From a checkpoint of a small transformer trained on Wikipedia.
Size: 9 layers, 9 heads of 64 (3 for keys and values), vocabulary 32000, 102M parameters.
Architecture: RMSNorm before each block, rotary positions, no biases in attention or MLP, untied embeddings.
Training: a variant of Adam for these matrices, 821M tokens, 6266 steps.
Each number is 128 + 32 x the weight over its row's rms, rounded and kept within 0 to 255. Layers, rows and columns count from 0. Numbers have three digits each. The size before them is the row's rms in percent of the matrix's.

# down: layer 4 MLP down (transposed), 2048x768, rms 0.0246, rows 1121-1130, columns 480-575
# gate: layer 4 MLP gate, 2048x768, rms 0.0303, rows 1122-1130, columns 480-575
# up: layer 4 MLP up, 2048x768, rms 0.0289, rows 1122-1130, columns 480-575
down1121 101:092112070096136118105116152130175060144128112117122033145137122058055137136157116163138104111163118130182154088159145125110153079095151088152135161115121117143142087131062132105118190124130125190091118030206089174119091120159168140112153102113158155137036148118123113099084127050110077125
gate1122 102:153183103116096158140096131070169169024151124150071141152102095139137110093135197132145153073157136127126183138112150143095075187203109175162179076083104147161111175157091107154094147127123150096122156142170176130138113089147090149141119150107072145148082168160191075090085113114047106128
up1122 103:057109173176150149075164139126101153142123128162184155125140216139133106164174090103118149137118079122130156136155163150134088133145068084085094113140155097134113108103100033201142134106122178117090154087158100117147109068156159147099109079136078102137082194172116109153153121101163174210
down1122 106:094171176134083133175068152207100127162136091156145119128069114123111155140059149161133120142118096108067116109119095090128144137150119093126122127142107098144185159125141088129107113102089172109155090115128136170152198145144152140094096113168125211096158164090126098119099116116152150166
gate1123 116:115120113126130142121096130033117133134132137154104165150147066116120069146121152170153129121145088108172107107105084188081137117139107177115162134129115122143117084143136129095164140086161151134150226116122159136105123113107126108146108087088091143107123178091097118090126113099119090140
up1123 113:156160123096136168182135105165109141126114123105115107162106201163139140141100119135102070163057211124122143146089144120127110118098123131136116140115147106078152137150142140153075111120117149131092067132179147157128132159167137153105142128125206131158126066146161150127122156142070141154
down1123 105:128120090133154118122120113109154137165060104123139103122085092124115126098105137134137085110124093179100166156176131142109175159096190172125162103126118175132117166148114063162126120143076141108143065218167142112126128158104139137158106138082130142079152098157172152052135126096102137116
gate1124 101:099159166113088100109146083107149142107155074113119123124131158087112118162174085120097181152103073146138121131104177104089106125127101102069132151121105195142102118155104111116108062163174168153094084148047141137100047162143158129127101187148112124124108156174154181069048111165111195174
up1124 101:093104144118111099086119121139093118178138113101128135109085123164147170147089127141087127147102145105133149112147074168092108163133119143119119143163170154106158077117116168143090110150145179088140131154089131113099102094167093168099126145128088150137060121110184135121136135147098103096
down1124 099:119114101136117103081125125142160156140194169089106068146089107170117109092119076133131094143177139124116062166147151161106109172153103088139176128089061167202166090178157126157089179076135142116111104112176094143152211110159109134112156125133182152145142145082104114141111159120134164108
gate1125 100:104123129118110097087118165181151158089135191099106135111158154106129126153185145114144167132130073149161129146118136112153154118114133135123146128188116097122142134121068164168200131090167117193120145156193097141126116123186058117124148137100103125071139120122081131140113120164117105072
up1125 099:137150107139094059096187092087100136155139101126143116086074138130170184120056152127109151115115104125105135116163159175122163101171074136182166127052126172110104153144128110120133065147134139111095172149115147126161150161178099154153165127132130136149112127176074141106089109159124167124
down1125 100:152140149102159103084145082208137094070175145113128123091125109099083148139112102146102040097171147186068114154111188113113207099188165154119123129119136136135146076129109147157149113143125136108104135159099139135114155104067078155174114126062161143146166130164128084103157139201112150079
gate1126 099:122152140133163127150145196057081156110095092113122138123101152076112145139093136125140133165093149130171150097118162129106087178074080161149108153167130102156135137116159139123122190111133101095183141148134132149114137144075185127116157165098095125058108102141102147162065159135128077070
up1126 099:151108113083130235095113128134168147156108124144143128086082160111161138175194146133159110147116151104171120117128083140129113042079080060102126153064094123116124121106116081169133132153118115152094119115209150108183083102101145190141095069184126155167072098095141114140152139089171145144
down1126 101:123146162148168103064114106174105164167104162114138176144133125166165147165122132155106163179111176069198163081115081093151124079160071170142123110108128137132138128111098130120133199073141122096154161105115156145144114073201119171178140115123126107107105138116128110109110159087175072123
gate1127 099:129136116075159137175152044134153089196077158127109145107103179088212100135122186139125107025133077144103106135170078168137122118119179135063122158129097179080127137153161165151088137114133176063120131142119118096138126139136135130117123172095118124141094102130112118116106197147117112116
up1127 098:181125103109049095134084111120158118188134186132099173143064160070117122141142115084170158046092143145125110132095098130125105174128128156169129070092094088147090178167100087091133094137166143089132121128098093110142085133102146134239154170182143086175144093137090062134158117129154113129
down1127 098:155171130070150108088113110136157130148128180132145087153099160134120104093141126071101137148123178146134093126104134136153131201184228138168126145069127093093106153137103114119112094113089228145114172139138063139203096074172158159121100155123119066157191113105116114166145116128096144147
gate1128 101:102147093183168093135120123096206156136126111133094165126154071108123106107106128123089094136198129171084127076099097126133127094091101201092171123193177139163158188070124134145155085180088079171194124134125162151081148097100111155166131128102096103077158075113125131102146109167116121156
up1128 099:127100141094135148141159131127107115126182169118135149150120150116170123068159161108156115083153119121126128064067100134178091064141082133156107111115109128223169102121151208167120083112137109054177136114118099169150127135100141161140059128180110123162133163145128089112129143152143055105
down1128 099:091195145195110097184161136060096091089155162147048155132148134143094137134113146127131112134150134145116142098108125101147139100115147093159133143171172159120072141113139128082183103124165134161122155077147134122070093069212113099128120127105090122094117153108160117141147120105107154063
gate1129 122:057170090125121152154141105126135113143115058147122197214095089053132114127144132176124137139131092132119167080109127129123103093140114146135127076111094112148158135056149108154128108090135191110136148114167139087154094109089145168119134113085104093186105169124129102059123104135090077162
up1129 117:157141149093082129139134132129110079118178142109150110096149135138062140125134159171140169115138177097161096162107158110155125125127136126127159152188135135113140154121125125095131148142128085123113108097129136195092107122151172032124135133154162119136238120086130136156124111146132093102
down1129 104:156113133072038171090091180108094093161124117121096153081136104114087162157130161142117132125173133050139123140113147098139117170044128104092177148132096117085114107108047140116139154170121085072133084038163148114097132094136170098126104078072144130121110067107137156123133093155108087071
gate1130 102:111200167126128150136153159135142172141136158073167099118137116146091052142146161136145142127149134137135126184123115067143124096104125161121187131128127121151152126161152146113129117176123135148079107141142195137106137114127133135099117062120137099123110120108137125146106115129144117110
up1130 096:105083130119130126127086129165097127114088079102167108145111140152130129141165146149181094160169148126113105046161171171134101133115177136135114117120192092108155136120175189137133122115121114141136162112167188174104098095082186102181107120054162077182154107118133101091155187140097183117
down1130 093:157097135138104126125182137119175159121131180077175196117200137157132118191138143151134131153150103143174095116130120133165119110139118086075174128137128124205139126109084087141145147145113135084169054113084136131133102104177124141089088148163107144185088107197139119159183115116081123080